config.toml
n_layer = 10
d_model = 448
n_head = 7
n_kv_head = 7
head_dim = 64
d_mlp = 1344
vocab_size = 32000
activation = "geglu"
norm = "rmsnorm"
norm_place = "pre"
norm_eps = 1e-05
positions = "rope"
rope_base = 1020.0
rope_fraction = 0.25
qk_norm = true
attn_scale = 0.149
bias = "none"
tie_embeddings = false
parallel_block = true
extras = ["local attention windows", "capped logits"]
init = "normal"
init_std_qkv = 0.0227
init_std_o = 0.0
init_std_up = 0.0227
init_std_down = 0.0
optimizer = "muon_variant"
lr = 0.016
lr_mult_o = 1.49
lr_mult_up = 0.616
lr_mult_down = 1.5
beta1 = 0.95
lr_head = 0.00766
warmup_steps = 0
schedule = "wsd"
decay_fraction = 0.764
decay_shape = "linear"
final_lr_fraction = 0.0
batch_tokens = 65536
seq_len = 1024
doc_mask = true
train_tokens = 323400000
steps = 4935
dataset = "wikipedia_en"
Each number is 128 + 32 x the weight over its row's rms, rounded and kept within 0 to 255. Layers, rows and columns count from 0. Numbers have three digits each. The size before them is the row's rms in percent of the matrix's.

# layer 7 attention query, 448x448, rms 0.144, rows 412-447, columns 64-127
104:145149134147153149119127164085109072162113136121128167156110154146098135154093040165120144095107157119099227118076188149122255050096075152117113118170102092098092127076097156089111137127112205
101:154114173130095109115113143152166161162104134074121057137187153089183132134120113097192125122124207133097101108171105148120114107162130089096096111168154127097111099138188109146124109103140104
107:179175087136106150130095127147127144132158118118178154112146091116117082142184117162129149128103132136110148023098095134103135132160125142100121114115173114115128115150111186067134116173151086
104:135086097105135122128148085164089058105127115222144105078136142131100133150097120085151138056125178102096180133144150092099113085099054157092081173108146068147094114136141125081137132126086169
098:156140172173172121155166096179124151134089087105101098052137147100121149120152173090101141108140174100164131083146229092169209111143112087146093175141124119132141148062176152143094100135134144
096:085121065110109177148106142188175108072082152106155188145098149142112148109118113114093164115130108122142157131147118115094102135134116130146122139129137125152104154137135096133152107128144107
100:169093107177084101109143062103180145137078167089106125097116151123110195148148135124133133099121121130125184172137099109152085117154128156123107150140104111095099115136103142126129074124158125
100:134090129145074164182145176139119096145114083179150109147158109139109113170067140221095103150134101159219181092109143184155183153127102171167149139138091137090053103138129100065114168121094121
094:078141069163086127126124108189132164140135112135126116112085166144115123132130091136130180118129143145107115193172071125132105106184174122106145140143156081179147081097102175144068141081160102
107:127101133119110086156109118108140115109135145138074126126124101118187132120111090152167105106162087138102119160147107158153125192150064144195113134140078108153093116139095145141138174037173146
108:160098151075162095139141176109149153130154144078112170081137132162206135091160157115127120134161097098164091091121126167072115178135157112198154128052164129131159201155143098116192201104175136
101:207137109215146138159123133180104114110105056105178112083115217122080111157080146183123090081160113080114130102152125112071085145123113119154088193132176156122115097159129125095148144120148184
101:128156154113161138147120181077081130173090134147121132162110177112099122142134063119145172095120106131161138090164163164154200163165111138126091201122080149098168141119109180088153136144143182
102:114149159166115184104173106172163181194108112127129104091104083113159165089072098134079183116086103150104102093167081137125072094127192089118131121080116140103169200079106155128157136151139134
106:081133089091157119096086130193150156152150134157138085054056067190099056097151146140106098103136109124080157171168114144113154154142100182164113134133173159160112158142125115115084167090143129
099:118078104084088111103095129139123131102086139138122209073124152156131162093134137155154143092095143137103101137147115139164164188059150213140117164135080149169158119132155166089178168128138136
100:090074185122092118142126115076121092181072172147122150150090170125132111086133107165096150026115124141157185211053183114181167098158071191136107170167116141156154182124123154090072130102117127
095:090115086101148127124110066104166133189165084140157058083158133129134151115128084073166110128102122120160046093182102172145082109156124123112099145056119104137169144076099112096144124123161109
099:168108108117095143094119121060080109136112140130149103056099137061123102153150129191159104096107095142131173120131174127111129076123122131153113146139209097159133152106179102147135064215118140
107:128124131166168118105138113109165152166121132104120151207132190115111130077180106175113212127188119081131109097097179088077113100070159094100175115077134108105099109128112100149142100081112155
098:133184116156124171110087165142085095103129128115202159096140083125132132117117163206145100186140098126148155139145079166180134122098091135164092130081129109139119124082103135060155092165123131
097:161122165171120115178101092169108153174111166182103099162078078122143115119145123092105188090154098109107164125117221108174142107127117104197075099226140128173163153159095063169139146090169115
111:084166117158186165139115145136136167152133107180122085151095094158109124166143090096143098118155106135185139142147094103107136193181178101068160079132125166143075073121173142108050173151099135
100:092113087141121107182137158110128066168156146132117080128146173111077167059166119091112102163125171098168079105090156152109064124155104100152119179131134104135108069199088100092103134027161166
103:085119137161124106123121193115152106131115101147116169136116172090062165169124177095167173087120212155132103179075152125213135079089134149111132150122104124105159108165128111129100078120078124
105:121109127167171125155135139123123152135118105088128104140105043116124157069168131114125057119073157084144113154090240155109061166151137120146112172104128164151098135145109120144139164114114082
109:116119105118176139105114171112083120121082094156128161161108134219078112145096103137093160077094108069103097156119120134033128129105107161158118123111142112126101098085146161115108126157150118
102:122097127125181147119064127134119147143144113123045115150171072117077161132154126095155106190127127139153125193136130180095116117147165133114141122131103124048138148073146113182165115158115109
099:090103134022120081095158146130090097120052147141140179110099147120133077130101173143061143169115096145130155129105104134132123116117101119227149151116149141118139109112107136102189107178131051
105:141185145069109079100124101100139093091144152150090152107087160138175172107133123057196119137193069172080110113118121113128149148126148139160160144127114137060178140160185152085154154058123133
097:175146097117152127156103125140147144090124170098086062127180119129086103119108098137110144085196150096120098162167112120153145125183115119127078121135127113102142180090155134120089152106083187
108:126151137128196075144130122088152122131074099131127065135127149157152143052120169107099093154128133129146088164115150171139103176086112088112133103134102152170148162160180089089111167003128060
098:121161101161136146130137119141124155175164089101100185110125123101121148136110090134082107109119167133138183148118136098114101126111168135094101104066139101135104096142078172222146107165106125
098:160153135078094137141129155123122150109172138132174115080145140173162143100154110131167067093107167048160104173100178132139109138115112141134103086126133212087157150132156144108061120071123086
111:160073151101104080164172095098133115104073136177137108138128142105077157122103137151113128121119140166127152132146094067184101086133094136159085166121104148154159117158114096144139147047126138
099:139141154118095085048107062158205118092100177123166088086124156125119198131175119134151134130142083140092132126125144140168117064134104151128094137109101142130122165071151155050168097180145174
# layer 7 attention key, 448x448, rms 0.142, rows 412-447, columns 64-127
099:142133096154161171151128117163103111118186156079071068144056097122135112120165095116134117116121145138109147154111175142115150102140104051091139129150166071153083144124137092147123151197115107
101:152171175062158129141157081119150113151194138157159166096102135081123192086151116171187202127193174140064107122107110139112109151104141151186104117141168147137161104080085100123120117146161148
103:151162145088151157121119083120150102090127160134147120107147109113208123177132173128138120199183141079143072137071158070075160146083134143118178142114128132097153123131181076109167099110123146
094:150137148090107135146129110078105163123150131150071127177156069126091123111138124117127182094150171070115148102139160173107095174143086111131195179077148122136089194122107126123111124126148153
114:144097139097112147141181098140130078114143169172111110156160122140139160099132149137115128127088106101182090089148159130153131123112118168159163155160137095098117191121135166086101095090142105
095:124116121125109181128148157098091103200052135126131091154084086120135105127146097179174133118184093108165127165142182172149099125115128144158064110094100153162156121114102149147144044122088156
095:204147168174144078122095117180109159111127123181085107125085112081099111153125153150089127132133148153097142131161078124124190145155085167136128125109144167093147120072131082116131152096123086
095:095099104140120176067145157149117160129110083128140094098158135147123080155149169127107149131117199162132143107137089061099167132123134115150165082133171137178158147178141097118105129171138117
104:132122172171126126082100133140104065088084108049108152090206122102133092177105158087159146114138128115068070106155158105116140127060178129107153110058101119149118117121090112131147149104110111
100:097138131089089128136109165116111183164108146142111126163082096112089114144119100139097187118155138187099118169170122165159093104146159098172081141115126091195111117098131100095079146189097123
099:152085165149122103135157138085110063132109133145132116129192129142150124052159077113150104108115038169129141107148184081111157168104122038111134161159122113135108096151119075172146132190130152
107:136046100161086114114094145120077125122139206141148136150085167161185128159179109192115162130142168089133156105164155126114140113117155038124128138130131086173149171177113151168096171147135122
099:111116132118110193141108183095106121143151098105108154201031119086118152157098099119117172082135160123169106104094113168072153094125141076118111152161096056109106083166144151157104080184143126
093:168163131119118099159145085150087164161147131115170105129152144135125125126092175125085136154063040189114140121121155082124090130121176107140075120140154189131092149092199175112099103167146103
103:110139095169105129117120146120099077088141142162160136128125085054121149158146155105095068160116150112113145072152189145175053124141111121135179144070093157075092151128165167165159148144192116
101:166142144131107096149171092111172048096085162130078159126156143142165133173094144116102168122153111125129155134181159096085172143055112125107092105121110151089100057101107086109127147092134122
101:128131135149116152102135152166125163074131128175141148156168158154096137105090144096132101097144074111103120150091095145184103115158081136159125162107097119131145168106105096104158145131151161
100:124154145129147113130064118165094103189200107139137105151115124087146159156157080159162139127099057127136134117119137134179088184091121159129100058143137135117045153137114123088089113100133135
101:133177139110096135130116090123117114113067102137077106163120097106138109124105162095184085121148132153155170168110122094162098075132115144141147166143178104109099072144134110075095136224147124
097:125114075180185155112154165070053129066155082163137126148095065112167162100086100179102061103083145099120170118128194127109091138099115109133140175157100059080139128187149150125165166095122194
103:073200148070102152074155125073166089164133135145136104065080102160184143136085175110150120169130174132116188144090123133173148117127113144145156165155168109081154143123151194079095085170157121
095:058086105086135125129104106144116139127125177124135148181110105162152077101103132203104170168142123207107113147072085153117065098146107095141057076134140063180155184194139119097140084158111161
119:136132080116123162122102123090097163167143085202153143060145150086048157120145187098142078157163169049143081108078104161139073118119054169134137179121157096127146145162069127092132102146128111
094:176103150122072165127099169187162071107119106136103086095114183152091091117138103107106133120100144124082121143113146128133142135092146123061118141137077172129118100134123119140165124072171146
098:133143106051123148139144124129068092176094169170110134098117176118162123099183183113130171046125151125129094124063124173212151132115095159158104157191133133167098105133050162119086134155117098
099:107125138185120145068081157134151142232119067177190102098087083156107150060106096137160124143155141127125093140108068166077057127151149167148120115160100148170114152161138097107107127109093130
097:098131115181105108103070069141150128139113080194138103095117172116111164074113120117117137115127179094126125134154147153119123148144152076163098145099132134160100122093144150124133135152175111
101:118119108121097025147076145180181099122144181086165124106116135122182153152082143152160080146089091130092133118137135066141128097141074074127101121099147157112119110077187165129107077112138126
098:123133080122142067151104174118162043071060108153168115107092124160168120135146103114148144139129147157150196170090120162107127177108154149165138113110184116135167114111123180123147132182159055
098:140134060041168113125160107100114164104095105152085148187161133098100132137069092158095180156170113156151106167124078151060117187190117091136141099165190164095112110139129146173119095118057098
101:154102120143131143148140088149115067117128146094166112143185177105144083167131207056155130127097122172158109086106139144068182151110089089136121161137110112098156092111065118099161142127161106
097:105143136145099157095138189126144032093132112093146096126167112111136128157091190189130112093079198106154180115122128118097101144144094155120166108144181162148075098113149159098151091073165081
097:205136142142084162177127220082125161159074114144112124121125103096070074112169129096150092145131145157128177136152076157163140144134127201136102121091101147151110154154145093145080121142137118
098:137083115117077067098110129103188147083114126122136127115151146189147150123165131105144117101140176176102070115133067121098112148187150116158146155129050141111125109144151084105137094139119090
098:154064093119162137155120148193136126083149133140171080106124116188099168080109122169106149094061109099130144150159153120123158137166123163103129132128098198145136172149067152137130179110123110
102:109153126133187134122171090161094114100128138094134126168039116086145122140164124165124156126122150146155166151133175215134202127118140129154070214173174030079105156108127154090150116162099142
# layer 7 attention value, 448x448, rms 0.183, rows 384-447, columns 64-127
120:150177095060101143174110185149156129141110144143133122143139184087081153152175133125144063112199082176158183128170136081087206140141130088104129118097065152072117160177111139147086082100127133
119:121157116122139184115143108098135137120056184134112092075071079070090145121169194132132109135099154066082104206136132071046159161167130129123115127204124143151133163134134134102220109128145084
121:109185143123111113132127125123181132155083177131095137152108123131156123178123145145113119133091106122128103136189131089161060146116147141147095110109124105178088043048118173095127136111150117
122:144052149149105124165105112134087104144150071122137099138181087165124075132146171182154111154100113183111095150122122148126147137152138135163092110135109119167103078154138141136116112143144183
125:166129109120139088133154077136148141087129126120220109165156162183161111161099138148108184122162056162100081129152123102187125196157086145118112118136139023127108147109106093169104114078174133
121:157084146087031111095128133113070160121136158117159151123117146119101084181157110145105128123047175116120161098096104151101065151218171129055187085099131160114166115122098107089085107100091079
125:091153081126122103195128151158161156100103112158111148127136176154161103135129098186117137170087161130117114148121128160128147139062095226181172119195046165161107117116177094129119086170158119
128:065114156093166044069118133150122151148131098148170102149132164124085171055143130163167137107109152086116082114138166186112128176126207103074115124149101096195151140093084162129096147154138131
129:126156097084160149132097111093145190117089134135095110154110145124125156105065157193116120169128111071161058162156085135132126179124094151137100076091104141161125118127092112087124094108118142
118:128111127167102114098116076108220172129173140125154138217070131105131122116184082157149152186111107085110112123161099129116120136122130108167127153170118132130099127036111164133143125148124161
124:088114104134116085085144119123161179137138113158145144137108115159078105145123122117132144103138087127131145067136166099114157135086112115122112180136110123080111082169145093131119148155104133
128:083162152115119087089132206111149180146115069078115085151124137147172122177095166197160122093097140201147110139134138159150104121097065116083150128127085123104133120036124058147173174105063141
128:160204160088165093093103130128146147123167120111084130084102126173109170096085134147050125104110183117070098143140183144096148158158129155124111145091152139140132187159165152081090091139103179
123:147145092102147181130126142075102118084177118151126177102148097089106110171204147138130084127117139128130180138136094152102112104074130147160182088147122125071161116162139117101105133129109128
124:078134070076166120094137145105093196131147145142149074039046090112127105114152109083119143081113187146098102152169127132122112128095184138146125093144132108130139112152172150101091081174163077
120:102083149089109155137154130075077139134165175130103150131158143137172127132127119105090163107170152200075146179133139129056171168122134133162161140142123084130136092106186106176160097131086145
121:100131086133181114122126060074120166121135159130140102100149181175069108118150172193155168132143182162142137170126132156152134137167115075093109101168153133134130136170144115134092131153171138
132:132092163119141170189171107130201082128175148086135128148155118126101184131151083167119095132129144108145135121085110119158061101075132099194129135103173077104128127107100121150119164177113104
128:155125149122085150173082108124148129164145129131112138156119129094090192166171133133129092145126088172101151150168116120133175107132053157085148121170128149138139190035105119136156130038148070
135:156138112146134127110124127120149185161168142099136153107072090081056128164111161133105135087135126092155161128091109105178115108131142124134078175190124140159087097101219102149074179154088113
126:153089203131173112091156132195128062121129099171135108124198164090158060094092162169154096135144145129136106095192133166156146142100132166108112131219114113108122101151118103142152213135091182
123:138138132123118148141178072164155140077138156100094129098191123131157146143153183127111116131187127069152099108120077077147124099149094119190146183140163126131100136070160133111130132153125100
127:159118088131116112118127119192078125120146139144093193136057121116111176094095138106057128134131122165095156145132123111165110154157038166157159138119100091155080073100117163123114119177162130
119:103098140178086081193143089121154157121168154129105065155139194140132112157151089120097110122100087127158086135101163130144122159113124106092125102137172082122097124163144147161102080125127079
121:125108092187095110140128128166113134105151075022131094102135127094172129081097044201107095142154118135142156196170079168140106087097045130072108121129081086127137137159147138073141144132141171
122:117149098131133160187146186122112135137125113147120161153178121189151163124065179153135108127178116093132142135195108197108179106121146119132136130101142163162111220186124154098104143068138203
121:138106137125131104100133095175175119082151151185113084177106060075128151189089195106115140150076149113110159118067092108113126115077126208100060171102157139155149068088205094083195160157076151
128:074161140120150143094112147101120143117207090102149160158080102095122125136131144113082135172130155115170158123154137117104153097154121128149152160150094128162153121085132142142138162071114151
125:135225147144109138163120080107077173154140119127122140187102082111092129137111108086135082158135125144155096138175136137147175174141134178143105104234139147193151182072131130156121113127145140
126:137222131137139120084139153107196088132085118154106084098114125160107117176120141129117077087099112142105139148100088084102128103189124138164116201132171097108127129110139161132128153173075131
129:104100106128144127062140129113067113152166146073080152176126132139142146157082165133111115085104170155141169130167115114098102110114157060111159078078083100109141118165121131128096097135104143
125:176133180091134148108155113172148135082139138168177125157196133078113171148119151102139132152192148069161173159115097138114120165105117078147125102140132102126165091100086109149159120179145112
124:134119131127190112090166103094134102174101155177146084162138104178038106117093165056054146166141101131114101129132115097164135191179152120148032082190116111139117156129155149182100108106089172
124:119141138135139092151159078175112136148108139155162090171142142129167091099109096107117142159153183130121152167131168146102153129136123174114096184167142126113101105144119053193127154124080098
122:097128109167135162068081106095122135113121131134099131111106170129095083078159105112039081146131106132115124103096118195103127095106174106160153062125110081125146166168124097170109098124163109
124:123168120139121108103115106101156080084149163074074143161190143098138148115105085125152211154195129162192164115061114164143144129112147094129132157144128118206097074162137156142099176168141110
122:123165099107097120161114138151153096138188086154148183178103142113189125105142181120132144055093154135103111151145149073055112124106125141090071097122126088091112138132149170139119106105148105
121:138138138157150110170081117119123149153119127098085145108107119124173162101164100138194169128112175106198129099145095091107116124122105163139087171129120136171103079169119165165109158152200136
122:127177147159106135161155106162066069134127123098121136097123140120140119094096169181146144111085141156106177128182138099114184072169121034122113177113130121108156114108139144060179085081129148
124:150162105152117104130127153148107122124104185154071129192168147086140164105161172088216163123131083111142151186144126096088158158135121114155177088137142170107085105167126155163166133168128139
125:117096133173106110163017088165104107112140128158161122123171115104108105162155146116122170133162160195142137136064160176142065136146118153231139096152145127149158069137107138121111099116147126
119:152121139138163137148097091060133204093156144162119092153037149058071182135097048175153135064133148158105120120150125127106104139084145117118156076195170127141144141160118118132097128153157114
132:082133119219197088163133098117194160110124155128149123100114116107169182121131130147170160041087093154125087140153140149177147154143105169111150114144093104077102102166145106141149153153169195
125:156139113135156120144153112115133133124163151132205176174123118114133129161129206163112093192082094158088090090131168057137147153106151102120120117171116127112149132102115102128150127141185130
133:107142156181095162123100086135191118068114090176150122164118111160119170165129121090166150085132143139132100190129095096095135103125127160128152076146156140093081129085156095125129165098136081
128:119085127136151128067125100062122133134092131144153140073143124068100089123173165138108153179138223080121112180082118177063127121180186135127176153161131123130194138186134146143175134080097068
131:120125057081150116212170088078128130156123135153126201117145130159113103196098117134115094114109164135159136151144168117180079155142135088096125158099097142146101090083087163101184124126156082
125:092072133092173150064127161118141124165153115169082026069126141106187071175162132147120161085162105110115121145141127099150142127173157139179075171138142159169107166167106113124185134151058141
123:128191130133117106133035107149114151176091125112187141125138119092144104141093129112156172137038157086132126130090113110105128102128146175084059145155120142168137128135192131159170160136146113
124:119126119149113149162123139044123099145111099146113172136082196144144156174097072088164106139159115172164090167047068097102122088110130062067097125119159116127114146160131152137126093160189151
116:114084101131109148105086092206095134120135111159133114102177133105119090195183132142139165106130133103109091133121107151138077159128144154141149099099152128118167128095144150142095103165150098
130:139181103119088101146093171122116156120079137112132097136172071105092139101030187136101122144146148147091154139065164055152153109168159142125128098093147128162136124141163081109099117098085091
120:135123144187107160168076131121144111055135113114118147122175176112137177098130136121184157102095126169130132121149050134090139093184132167113125106118134160180147150153153093185101113131185123
124:133186171119168151127124118151116123102136108119167102167175157119051180131147152088182158126162128120103054156126127109051122174109115079129196099116134131174182041102173137117083047083065144
123:066147088123080138109092118176120053140155098140106139148179130141140153082123093163147086183226150132123102110158146162143136189145141115146111113099144099187183097104148076185123158149116136
124:141153110075116124109189082003137159128141125096136144157075119120135199064062118170157124161113050146160098100132124116142099146099108151076081161078113097116136103181136192179152091132121115
125:116116101138115124076085139151120097093094164133144133155073143122055115127159116087148130123121120166180121117145113161113192136122188141114097126133129142126163078092162109119185128098092180
127:070130161114118130121141101102142122143128173145126144141140124105168127141118120108153121160105132115104102141132111158070219110080138140149145077155202142117205071101142154103132046149058072
128:127068145124177109133142059110071142145167104084128108108139052185167114182095112083151112123071142152139147147208122146125124184108120075073097128130131094128118142100126124122183167161158145
128:112100152163151133090177100106116159156125139125154123144144112106116128123101153182135144166112116124129155067149149148189096135140082169104130083150092145085164098111088124122098127158123125
119:127155107088075128139171141140132127164116141232112109173128133086127061123124100132148152176100146122174139146188189121146163128128120124143157138167086127086130119111176146101101145112111115
124:133127121110083124181147196122118160137116156159095156157088049130153116173126153184159166127155146117129098141103127142103113166082127082139154135109129116170120107199136108096217116167092151
120:133070110147093146140067091140169083076122136076070124152083133027159149149102102126084143155137133101170168137077106097133090203118147075159133161090159099183190138097099170096139127183054129
125:077139165101136142152091166137195085208141114165132136081112136100077088143109142071179088068086076178163152118132068057088122174062082157102113180106153151094138161174119119141097122107075188
# layer 7 attention output (transposed), 448x448, rms 0.219, rows 384-447, columns 64-127
122:089119082142158139134088125107177137080173137114158079160097047115165098105063111082160137232155107079141144179122140108145196127167168156148144129170142148125129114094099098096137099126139141
122:157112139131183103106103139103120166110151123109136152112222114154109109123225076190134183087117110141112119070173110138132177072142095097178166110144166148054226129122120136169106110140096200
125:122124155111133098147149135165120196124120104090191113083169136111087072105137128164145160160152102156122092139134144105118211167148185066092116177139136124128075151119094112102101118154086086
125:136160091137150154087136094174209113106108120099104134103096127123107136116095121125186152141098179069101143093156101109151145122088073167152104187070198088098101183107083162107106117130156098
129:152122165095109120155148161129131156142152112066100146113158089089095160152149156122111062177055159120126134149100161202074164111128119128105092113080146188087115156074138138093112171134095178
122:061162148176148104164118108075146090138155115152094131125179098163090153119121128126153151153147109116166038097133143165141152061110145165190079090137137141121132175150156116110176084167201098
129:148120174123082130078085165024130110151130119107153102102109145100131170115156079189166138090099145179184195139114129156113111119147155149125082125134190133146147142145097141125154146116142165
130:116167157129126141240172116099080128114184121079159158170154106123123132145118154105140158109062168185158204150084127080112131122128137129119106108136119111083145114163160075118123105192141157
129:157112129109124147150125132152121087116099082124177119107144121130135131110143083140124119134170157187109129135122126159189160164156122139172115145221130152127075115145121156111117119114083118
118:199169116115171121089104143174149185107171163158144114107133081121098122093159118101141123132069163123129171171125159066099162180114140154122125058138095122134151178169105087103102111141119126
129:160149123097188115135154140171145127115150089129128120077114149105189132076121188059151167126114135092135150178130181155116152082141150171104135131177157130094131122028119127133174147140161093
131:096120153047100061130107174135171084137114105151115064108122175109095152105098173096165110187077151114108116184161133140182151125128195121163136130170128138140073106135115164177186093138128125
128:127111109142107144152137147137096187162118115098146051113134132120080120115172183137139126158117166104187163066095137147193098217110104148107091141163148109142053039127133112176128088101126183
128:146118148095144094075105128173134136088178103162101111121129075156150103116077105101119150125066118117159116141131177110149119085151152072088093169105127148140120150103105146116160133097177124
126:165160125144112117090149142110162124128160161101077160139176159127125138118107136182123077159143105050091232205099169162130119131161072170133179132066143078100165146074099152191109181107086164
120:139131122143115129119109146116164176150111171147143150127107128083121071069149129119192125103149124061164122150120170128123060133141144158097080148095126116149101112182086135089066122099135087
126:157076125138111146142115213141109138121100146192114163148144079073146156133088085118152129073136116128096103145146146137133070134112136189147131128163146112087133170131147136111137116086121160
135:126124104136136114114116124155087171063160164127077093114094105156122106144138189133180189153169139202119111088161116157063146121173119197215188118119086138160176142161116143096118074107134087
130:119158170137121152199109094108103096157096163091130102090137093103197114111127067079086199117051110078105136171128155141180133132131174142114139139132102170119124122147154158141107139160104081
141:103159132104184073110142128086126148146101106115163119080119170160080126110158115104096080096170206161129154091167126105077141118095140138098176151143122124126095134092137101124165083132160103
129:065130147163105156161148166096134123121099161143068114138064183172127185119143127147102171139115139171104146186052144141137120132090082080125123148093088143084121149107108149088093101102165126
128:101158128117148094046111191109127150141149114153161181113114147108134131181114121153114133145205162161122133167119113111118117137112095084120154127102131194183158175130153045156101153134139169
127:138119096053105145191147134097118136190144160149124156133146111161151144126184142142126131178148156133092167092085143159167132063123179110073061155129129147125160132143192145125102115094123097
121:172096130066139151138136202073140186158082134134078088150121103095147168072167160178182115099097173093075158132118153073118171114132103142128146113118144125179140129082152138097167141193086153
127:076085118105188096081119124083157115156164130178092174171070105166101173142114091068177099119118135051120100079145159131130112171213143167166150123107084184125105125216150158112162097162078057
125:125147155188117112134142127059153148184166151090111127160084164176073100163149100111113157110099141173151131133129094113144157181121073079164212124105089133141098095116126108103099164148138062
119:122138132097115122120107176103137134134154089098173180124120075150112128140178094103125080080164110094083136132167099107155188145109144078137168122187152084099120097137122146171102131134180188
131:175085135111128109167181074173191130124124133084130100109134122105173124092147121147133088146108155176136170150120160106204144170096071107111085136123156141122144106176177169132156117126139090
127:153087105117174119097133175127138077128114148153146165138106169160111131096125151071146172128146121112044156099117132133125080147097109111102090139134167118103099115153142129045124130101090154
126:093126108124139125102135142186100180153178081124146167107169105110140089168070165127146139128178129152118144099105118104118136107107112079111149095173164184182071134126165123166130120068121070
134:110164162107122132141160118132154127133156122144095112168101160124106151116162124172143082178132137161154127125102138172153128081121127153181151111164124151158141120141098142123140167170114134
125:129117109164151111159040145078171136155103145128158113161079099100169127161140120171128113096102115130120102161102181084130157128139078165109134162129138168107072209102132136152112123077143123
127:122144112079107083198103044123066148077117107079120160111043153100160123154203112128124118156109130181160097107135124161168132122075113089118153126039199101184126104123094094083159197126103086
127:118075095129142167162157135093184167170105085110132120127133141145107137169143162108056183065100176160104128170150114148126153139099112112128124162117150143169081109144130196132186112053156157
126:128079127084131078119130065170101082121147186111156168114133085096117187132098117130210093138100142149063135143144092138155105142144115195119107201145117152049136174148147113092098138119108099
126:121092153158151124101159182085105094184139086138165137164069087158072135115126090113083108163130122101055100133085144076133085140118101119154151075167087149111193166057147188110112111093172140
128:122096105128135147083175133105111170096034116125164156097139112138140125108136068067159128192108148144202160147145102144087146102120098107135088081076090152149139121114105137097102111161114168
123:127130132147134109122108105166184093174119132121108093097086103116108081118134101139151161091062199152099099147074143081135142105164092140103166090183073102125163130118139120092119123152141134
123:078091135141185156138125161156049166183114087136118129138146099110144097122128117122135125091136103164177106103105100180192166153067135157099136185133083167156119177126065180142063159129082132
125:134117095118133116085123133170164099072177110137079156087116123150134087122160083145065146153109085168050114155102140120170132086114094167157109153110115127101190136097160038131094081106161167
124:077103108155131138125168125117129115104085115159116122119122180090114078130109122132094099123051126117129127117143147131147095104183146121092069225081155118138116179196113164150070139100131102
118:092112113137116120101111124151110122083122122111132145128186146087178135080096120101131118166091104171121135134074090159128098185099163098119102084127097132171100153131119133094078133092140117
135:149135155125141091171104152162129131149155153093137097148149131132147099143116179154134131133184196159119115137121134134129144165097137117125179140134183056142163101093162167117081128194142113
125:178149134113122115145093109136120148157091102084154127146171071100150160110125135084103149094067124135183135093112091216160142105086104181153111116083110091157116148116146126155103080104138095
138:110154162177143045161168167077103084130130132128113161076143113099113136054127137129134127077164128075105176138078065086140127160105064144129150140124120108136127119034143099106102093092162134
128:112082114117086162081101140152150118151153113136190108172191111115127130138090119199174101087138139108170147102139093074133087121094119077184065150097145164105128116078103169141081090156111144
135:127148080152117140116167140129069136132144112163106137150108132193058191135177097110153113140194115128133122099134138098180211150144080117117104163144123156159155102175186125087138110178113088
131:116130162187103120158132097105163152044063126108147155117127160141032199110084147101078082222163153138156082143095173135115121149111100173134102091154176079081065119110171087101115045103129142
126:074135120141096105094139155160066058168156135153083119109158140160177088143187129145108116104165100145103127104163117174134125067181144156113153095165121072093133111148144150139110097101146193
125:210074115071112137092168095142089133082121147159121114130136145102091146116101111097150147076083106100110130155167169097183139157106159110153149172116122160150146160059124082077086137134126102
120:117118142189094163135097107019130132141102106093138140154161090131159116147109142079095129194226122124068164142095088122165106152076061161124163122124178123159057123116143155101159172122179172
135:149108100087143127108192100133110133105167181114181118194123082164098086211111109119126138121097128160075119110138100146155150113156071121089119164166181163117096049166116161136103168098151062
121:096162144069120108094172125129138137076097116113152159151129091105156124172078135122093120153133131055173088125127118162126104154172155125150106120117187071117109167167118117127062074131076145
126:140150138119070114117183111170144190110129169136072140089158088119145124127072171161130109084083058128096210138150145157143135139135160135173112136125134142131080149135058145116125160163180086
126:095140090105103095161144108172121092103073141139106138168146096111102123144143142100158128122101118115177075179092138202131104130118129142122142093173139133086131126183136170099056110135170084
123:180076174062098067131050148128060130102092089148114127115151153090121142093101125084097095103142147182097125107161159142134137085172118136139147112202125103119100138077144186123147183112091131
130:093124199065145133182160134165109076129153072149106098096139125096149066112125100116097160125155117132075123093161065118127189095118111113094110158155165118103131111131059113147099122128160099
130:205095115066120144169134184073123117123097114137132121160125098123123165134141129186089115179132110162152127102137161117108083060172140093145120157090049121176105138125117156193144199132142084
128:156107117158137115086119159126106163149167139108139155166137167067083118141092154162061077078140101072169067143108097121219136097080096152204139138145089070092121152165103092103126142108202139
130:170052157153130140173158178118114130125083132075052154141102153147135160058088097089108155120149186135104098123089118184202170149171080101132155133081165113112148119183163168161135175105119130
125:110123077158161163161081155093073162122124147093108134088152143119100146118140075107117142136116131120121142079105108095072124151135164125143111088110209111101183149174126135158134150125165137
126:178104131142094116048124151117162134181116149130099088107084218055094126123141154118167117136118150108098109106089161072093159147144150183107110099149126105164159097111073125155035094146134155
123:082188142165160120112081160122091146174176136124150121148196157175092135114150108150173097178076108178095140083136108243050158096136143105125078093163082136125150191176165121151128120097152114
130:197131185136154180099157125108164105112136104152128132106121163131134109140138147112131172125144141118109147193093075126140074102081188087164137137132121115110050157100152157136194137120178127
# layer 7 MLP gate, 1344x448, rms 0.102, rows 0-4, columns 64-127
095:070138182105139116078109079122111145144153090141106109090158136070101122146127110099142110149100170074099137151096130123184106191121084144063116122147139152139108105120154112134139075087114115
097:137134104177178120107179121121121184146118114126165113103052116116107159140170101112185140110098153079124149149132099062179139070105184093210113173064164146153126126078108111165095153132138146
106:052089111120077101156131159119151053170129049071153112140177093123132174150151126143164090113096160159112092160168110164143156119174137139216102167053129163113128154124079130121066142181194129
105:152174134120060097136142144112128197120093133072124125120140132116109075087164113164104113134132151146158108122203134120108148135091193192112133102183110171087152133185158113186113135107087111
100:210074123129130119162067160158190093111090132173064144101150076099139151094167105129095103079113124118171139124141145076069143141192136149183151128103145140145085093144110112105128159136112097
# layer 7 MLP up, 1344x448, rms 0.11, rows 0-4, columns 64-127
097:108107097183151151054080138145141143113173092117112093124152184133181155130091136126119211130135151151119188123132159141049135113212134145123158229141180137110108137148083118111128114126124113
090:116175102194106137113094061131066128102171138089091099140212083153131116135128128066110129098088143166159083132111149097095075166110090135113129148116160179115145164084166130107121087133178106
106:164147111169130188127130115126136111075086146093156138132113103100096197138143120155122139131186090131146134114105150157106101127138134080126115112140107129143192122121110100157157114124096107
107:146064167138171157113099152167082066103147126141187150095101117158130131157118080039117143145100156152090085114062140066121133116113073153145153172050132114169166113110059122055168129156111114
097:128096143093112104081155091113159133105076136139055160137089155144110071117159132122105132140114138133098109090130117185123111105180136173102085102142136093071156138192128116103130129139113163
# layer 7 MLP down (transposed), 1344x448, rms 0.149, rows 0-3, columns 64-127
097:067163151130119161171101182100171135148148162148115101109158114142134144171130108098111149149159107116128098115063162123132110097140119119146115086113107097112117111102150085125173148054096169
092:128128135139157144142130107139076109163134158149179130169144138122129100090116114070107114154104095112132149158151173127179116155132169112143064172157102057123149119118171059093148097081111121
106:139128118148168114120141138112137111137082138108171046179094123108111161148096130155120123165117130077111111187120173148127155167088099121121104151110112134117076110155140117099133119050098112
106:172119130150152170152089139128150114173120155082133078112174147090139106100103093088093097107156117129108185101093125090144118148057075110123138127081077137102151183142076102119108113158081056